Each number is 128 + 24 x the weight over the matrix's rms, rounded and kept within 0 to 255. Layers, rows and columns count from 0. Numbers have three digits each.

# layer 5 MLP up, 512x128, rms 0.0741, rows 408-457, columns 0-63
120134091114106147140146143080150103136120135110152156146196168154139138080134127124156130165154187099140105110153120110135161121115146123125095145167134140130133110159126074100111135166135136
104108130155120155124116113127150118140132111124160140125181160105130131125134159129121101075130120121141134172145139134111110114099126088139152104132140116157150114153120152095089101115139117
100131098128185115118157112149113147167091114130136099094187124134093132106151099086084103081123098116099164091124167130103142122080150096106118101155124127127167167143094121119140109139126137
114099145117142146145128154113129146129086133124096115114155132096099097130138130100132063145113132121111104166136082127116098168139113127073133107142140128142117115166156144118100156124150154
140160114152131126162083110121114115137126108165144131137159114109126111121132131116099081085133132105151150146096155132138146152138106169098082153131144131116149159140128124182142137130166125
132155166167115132140175118094157114164075142103112135109103168113101119128147127138139132131123125112131118139166112153103137125112155159104111092126128109138094141115126099101144146147159102
118142131111094130133102175067137118118163138107126123119123176102128156127146116169188134149114145119139123151100099145096125154129111161109102139111134133134122137122154120158104101121112158
135144069162116110126101091102143091151135128160165151105139131135109100153085121155125076130180148193072193116088137124086135153128100132139113152130114110095111129121123114173127126152126077
150159118137067163135142132075119121179132162159112125100178138112103141117135143139132111158139145105104184098124164110132134139163163129147153127138072122113105145124156096122115142155133126
127135103134100177107142138142145134096103091127150108070148114097120143139117112080115171103144148161162148151110133137106086167123206144126167147111126156174122123121137122149113087133126156
110178151141128106145114104133132124073106121108137156099139165121097120120056098126116131153141130112142169124065116138142126124126174135127129082124089135087158069137142141111088136176102153
119173184154142136143158132104136104146107113125091128134100116129143097090126092142128104148135140157167130107154150119148138144113144132101095158120124141127115125081133114119093172139160109
103141123128170125069117148121126130117055164102121154126099155143123126115125126112129137106139165125132128127134120122157123103112167107090142107113117171137125154134134096113168131133124104
142132109110108146129123125066140067088149168117132152127140131147133111118136126146156145131169128104141122123171106124162107151109120117146138136142140159103181155126150097131171119151134090
136108129143100131110122110127150145127130135139132134148151147130118144144118092107119126115096120143113104156138150108140121151132146139123151103108128142114123131108142157105147102137146154
123135164124117148163174112079136114090096153148184141105083147140158140165140160160165128112117123108137096112123095088133104115118080154148127116115153103118134135120148161104137143101151140
117077096125141132099160119081146134147128122151132147119091170099143151140100145144143123107086129150114109145156154147118140108118134134147114090129124101111132138135103143159118116118132109
127101108093131148144130117084136177164093172124114147114151108130091077122131166162176131125169175109131147173140132135112127170153132175159137115130120097130140154114108095107127164098148130
116136112105159106119113112106130098133170147141164164124098128122143122127144145117137146109125112108149155144154105148137102089110129115165096091138153122124143159096143117133148109137136151
120137128134104143088135119115139122115134135133140178101143114116091079103135131091137081136131143075102114124137104155132109142108137084081102170129121140160144123142147134132118062136111144
102172126147145111135151156109145111113110101165151142098139157114096116132147123176169101131141141107132129170132129104144111125123174161163101148103101121107071144141164105153140114097129142
122116122146139061142115101131148109110154089101100105106122162121118107136143091105137136110179094124132156156109147165091121081137147107146118138118093190137114163127158166130119065152155144
116139094129161136145113115088157123107076142112119098138145117122092150165102138127110101123129174081156125107131154105135138154155126158136163128154117111130147105161103106062107170151137134
125112091138135141160149098115157130162153161168140125106153101101125094104139154142126134130103143120126162078129114110137140120100155124149153111132141096130154094110112074126094103171127127
126142094135154137126119168071145146143132141103115125137136136123111126114107110094127118151139140147114131122124127163191082137105097143145121122126140150091149127121117155149092164164141082
148148120098169119134128144134115123148138053110172136072162097165093128103141119124091126107122148115131107111151082121131137165109086139150167098120153135151120186135173115105101143174117124
163083144127125152166140158131178144135092120122131156131122134143096126122123110149149123102128141085129123087139096138102093123089140134130158128136120138147133134170128093111131136139138117
086121189131119168159114105065111100115119110080092153127128152139122144127112122131136131138124101118116097137155139066084115147093104149090119128116119127105114136135138135095115119153098135
105133106126127147127134096128159133191129124139134155151125158165095154125154123096115109139142106124145118088119126141103116139103105119141068136144154116156112172136149128164149076085107131
136140091162103137130068127114111112154104130111120073126146116151120108106137138103143140124102133133135136174162155126127135137137119156123147129138117127134138129122092125111106138161106096
079096149124152115130151164088144100123112170148153115129119083148115106110159130096127124110132126091081083083124132124099055137147142128139134089126097142096124109164142159132081143148099123
139141139140112103122117096106147085111161119078159160086125145115134158122154091149142107109151141141114119133139138138145139158155105156161148111125141143103114173133152114092155144168102178
120109100090099098077094132071141147098130099177128104107116112103115112130144118152088139098153148120128154125136172148108121124155112141148117154154137154122145123109107154115139144102145162
134132110163111139085133121143172126082128159125142133156128103106079152118114131134083078156112127128116090136102127075092143142116116195093144105099109156093180149137168120170101183093146120
099127126107091116121135190097119072151122149125194138146120128113116113073178139128123138128167096165157118147123166132100109146134170126134114126139140169121121126131114139114117065087136138
107119097167182151105146168109141143091098141174157142171097128112112118106123164136139124157115138152127100089145176120117086122116129113145079110136147116124119130153116091123120131143135142
104095141160102117155166131086118133069102127138132129128142150104138130113116160086130153112125157140152118131141089159103149152123117109115135136117138138163135153119114122090104182140124126
145130104152097140145162178135119138113116122115138139109088086085101143128140107132125123133095155091160117088138126109079155118123151123174172144129133124095132160146118130135113092109154127
140130144156129105152103133162129128108102107142129065122147089100100092092125096136158099165102108146144155122110140107082111190127093136117131125171119195129108138120200112103122130149129143
117112138151125134106123128095147118123078131146097110110128080084077081125145105091156153078123097105111151146157141133123126164090141142150139151102171156144127148130165154131155140146138085
145123161121081120128128159158190103139069087166127142085129148148107123120126109158130100115102149114146039105088149119093138107102151126141119124075147105090080116153128093147148173076144068
113079131153107104144111120151117112107134088135104115154155139153111130159175114103106106128110140099113119117120118167102131122172139099128111146134140114112108073130164159136146122147092130
117129138136154120150095112122118107116086130115106184092101125162116117112159130161141081157098133128117127097097103113137108137126121114115139161078179130120137144105146115122139137113079148
134104122139112155096153137134122096124110119153135141146107120087114148170118129143131101134140115116175130131144152111162150123143134201132131127118132120115130163124153099109100094060105124
100120126176111127153108156103113096069125133135097157147121127129076118124105126144134142125084126125125146143080117106114150160085118153130105134136147127137138091126154148135105142141111084
122116163115113114130097131134155095142120128091121147141131129137072129102111158163112102168124144124122083105113127138152136161164125152173104077199107106109168139174168169148114169173137139
150114134106139103155116138139133143126140144168130166112120123138122097148113118148100155077125122103069115139142139108147153137085129152130114158174078135122165177110138117125111154097150163
151143104151095131101114166168175084106142152155147129136195117121139150114165126158144136128100162122129156136148151113154120131073137096156114153136132115137103117142144139114125136110165139
100118110122077132126134157111108124098105134135155117124115130138098142136122102106124131109117092115124175157131111104143137147113179113110152082141055132129128134130158160143117108163126129
142129122123109138121182116113132104111094130126121125119113117092124128162137126135143106143094104142133135154139116115115106115138089170143103123120111159142156137063127119135153120165108146
# layer 5 MLP down (transposed), 512x128, rms 0.0743, rows 408-457, columns 0-63
126063094079119135114115121161104084112102144072147145157130120138112145137129088144121140112164142088132175127141150183157157155121139128127135117137139143103143123135106135101139097133105172
117102117092127064156109126129136123127114124107115139130079110128078115111119152124151127146155144096135129069101137117141140105135163145114125160070158155081102117134154108080128124121131098
117194112089119125164153151088167133141162123128172178162127111092119179187128174172106116120135123107150135093165155123085089131173123168119143148132104105078149140124147175134111136150113102
090110081117135148146109134120127125149096142140136104141094112108154132117157147133124126115088130088113148141090147098136130150091134116134109138126141154101119172120165086139097111072169149
119133080134101144092171161099085167153127102113143101091151142133130118126129148134155189183128068115132116107168078137159160157120085137150105098172122141132089104107169139164136090118091102
137137130127130121154097122140120114179131163124119130128136116117166137099141138102108086120089133168159146113117133134133098114166108124126124098102157151140118120134121148088105104158125151
125123145156132170114127152089115133168117123147164152155097119172137129153134090158154104076172096111119143115142146135172121080152163151107123137178155131142124172104118128094109157146108116
154114165075166162134104090134123173112133077106116140140135092131138141210092151136088169127130137109116123110102115115165154149173135127114154150130113151092122116136102095150150141105205164
146118118114093144139118108116103146148090113104159145142131098124137156164085110155144131138140164081123160159123183118163127148098149155136109115112148100080126110114136132162124152163104134
132167141138125149096135116152136121154089130148169073161085164079162118075146132090143122112173092085098091141136124141130101126088119105089139140127143119096210103175135139131156146152138149
115174087133171177101102087175116134119144121129144136106117148136142121126095133132140139154172098096141130152125145154137120095126138099134150147102098078125092083116120143156151151168106174
101125144113102091107119163133110110110091108123166119082125089109133131132152105113128145103143160139116083119129102114109177139151127154168106160116107129137107156122141126142181111160136146
158137113115126119148129136119107168145173105143125130153092099072130095149138141138142119167117108143123127117161090162142119131129143132144136107099096155093091099136112138138105096097101097
135136174136137129150137111093100147117094114127132127136118068123119109104121128127125145164141085115089169096094168144103112128150118109115114107105135067118138106123098098105109138113113152
105132138082155112139088169113110091106187109075141136092148104149101139095124115111134147131125160107068156152078127144136133110131177120148153128163117151142086119132115137082133124170155104
144172130130131151124110135141124156136112131120156133116150112114134132169149137156097154135119078126123114153109082135146151095135156104117126156156103111152115141133121140124120131121117146
107146105143128159138117084138119128132158128147078120124136122134126158097099136153130130141130135154136157098101129085147119181097116147127120130150140133159129162144121115128137098137114116
092171171146129140098150100149097146148141154112118104117140133140147175129104104132127133112140139110115120121141114122159136149160124124129128126156154144154129135100157150112117131116119151
136088164129114150144091114124141120105102118150120120122132145143121133112102107159130101124130125144127120140136114118121146181139128110103097115119134135166121136114101146133075131128129099
124117111132140085133134069172127130134094162107106119100141130157129054138108111105118129119141117144140147137119090153126156107117105118111172155095112112159121134100072158107119111135179142
124156132141109152157152139129107132088145091126124168142106069144152093146139132132142146094119111122108160152151155099122127136137118119116120156149125122132146155115110138105095182131113109
104132104149105094163113130119122099133154125121162090151178142122070120100169129118137116076092113073133108126087131133109174105138111115150160027127134133114124151127087124054116140121112119
073138136095084152118126097130106135126122135094099127153130139103160098116161113117142141125167218142108150139105120126151169117131117122132128089145104115150148139154180140126091080079140155
167076116135131122146149108147082130106137128118136111099159126097130115143176153151159152118106100120158148140126145101166124142118077104116107104130102111129125088103107125154120102122100143
114149108104066102164134123135134137157105128144151148106146156145120124135143116167111118111105149126130130120148097086112116157135134161155136165098130156142154125128102076134132094107109108
127138118123064130170174162126147154132147138158131149097137127152155106164140146126135110126115131148133135097124151153134145108116174122136119152114127135139101068133138121110120130130110102
164125171126152070088133156146154088136137175166118124148161151132111141188134191129094167137145116159114138139099092088129136169179128132111173118119125128139122128117096159158115145166134132
167116121107096091147146134144181120115190080130145100130097109115117159117098111125132189122150114130119117149122091133094109108154132113124101129121157143096116115151075131103145132136131163
123114174109174115136162137112141172110116133118137126140158111157167164123095122123150112145124129105129093147137122117151128128151163096124173137150105119137156155144124151087123118158158135
102126112128140161143112129120136085112177138102137128134104129172148153144130099144172117160144121145093124144138131104099096105143144134094152108119138130093167183127086137171133112131155116
101135110121121087112126119105147105129103153129153162135166113144156105161142115083129122151128145109151102096104110130138130059158121151141157116194146130109140131125134154142154123134065174
142127112107190154143084136131149172145148154154167128118164134139130138151131139103129122134129122125134098107107122175143130127139126126141125124127112100143139164131132110164129149175158119
104150103097152135120146114138110180130090100199161141123133069098130114116188161148154151139149128129111141170138158107118165112110072096121127156138094148143111089099123111130117131165097142
117155121119088158145103115086158103090124137091147119129136110135154200157167128123140102084150160139090132055113133099089163124139139137124132110148075151093116122126117142068154123110152123
149135119133148126147120086111135147087129137131127123138142098205180147120139100145103074109094096157085138114111148070121140101076115047142130119107126063106154170122112127122119161099125169
125110146086118145118107074117096146157090101093115140127108122119132099140155143120116139122120173097116099142145090110133129131112172131128141139105126161130140115126174138114102141135121136
124154140171102136149116133110137078183135136110109118122127118136091141137123113146150147137126108130103102121111124192119131151085134134099146119115114127136123118144147128136146150085095128
092122139113101156102124187130155063108086124144134116105123069130134129138118166129119122132137113116118079097075092078133123105121108132147105110158177140132122150130099172157121113055151156
063126124140114114112120077097116113105112126125132136195116140171118101095085126137124145157162149134140157101092115116114117152069112154103110101131186144159143093098160077061121129111095132
116135145149128176161132109097121118135143098154080121075098136117154082152110114173104119143146138120127129131130138142080123167123151121159113162106132160165122161113150158161147090101137102
115095103131150171097142161123102102163134131104143121147111124116113146156135151114145123131139141147093139114136148131173155128136120121151110140142083132143141140127129122093166130100144113
157140160161133141143143127102149136107158143144144132127096149128173156104089129151161169116153138133143150128143103118146143149126107120137128148114121120148137125150117107146137131101161107
124119105108114148191154102111141105100144109100142125144095128079149097103150132130131115062130120152146135092156108130073131098172135118154130170138094120121110143125121173094140119136105117
108123112121085113147119185090126106114153122142142102109108139124141131111125129095114146136141123122111121084123081132110129138138112128134125129133114143124133096108107114157133131144079071
146167136067133129128134050128168139147147125187152105129164165141160130100131131101145154115123140160159150109184086142131108125126123099139156100117130105128135131140133112124102080126150113
141122130140147121095119122109141113113099121159144106085096128126142091096171143141117112141125103160115109093162132162123167126146129115111130175130136137153057157122143088095109110184143116
139145156135171146110122154104169123100124139158198126109096122100171122101137150156140147106150151165139138119124128135116149091132105119106130173102130140130104146116131110128128155112161127
095104130144119091121187131115165140120111152158119148138191177136082128063119128122108125125125107097107117136147080121088113160164094109112131084107103096099138148129088141124095102151147084
123142133136130134128124113119170147148125097142132152132153156121170115143114136117110158187123115107125159072129106168128109076126122139083143101077137111139128159147122113142142133086117118
121120107163149175143125155129116149130127151127127084129121109126105100089108170124124143115152136073120131123130101155128172109125145142116083161139095148131155146144174089100135187124151144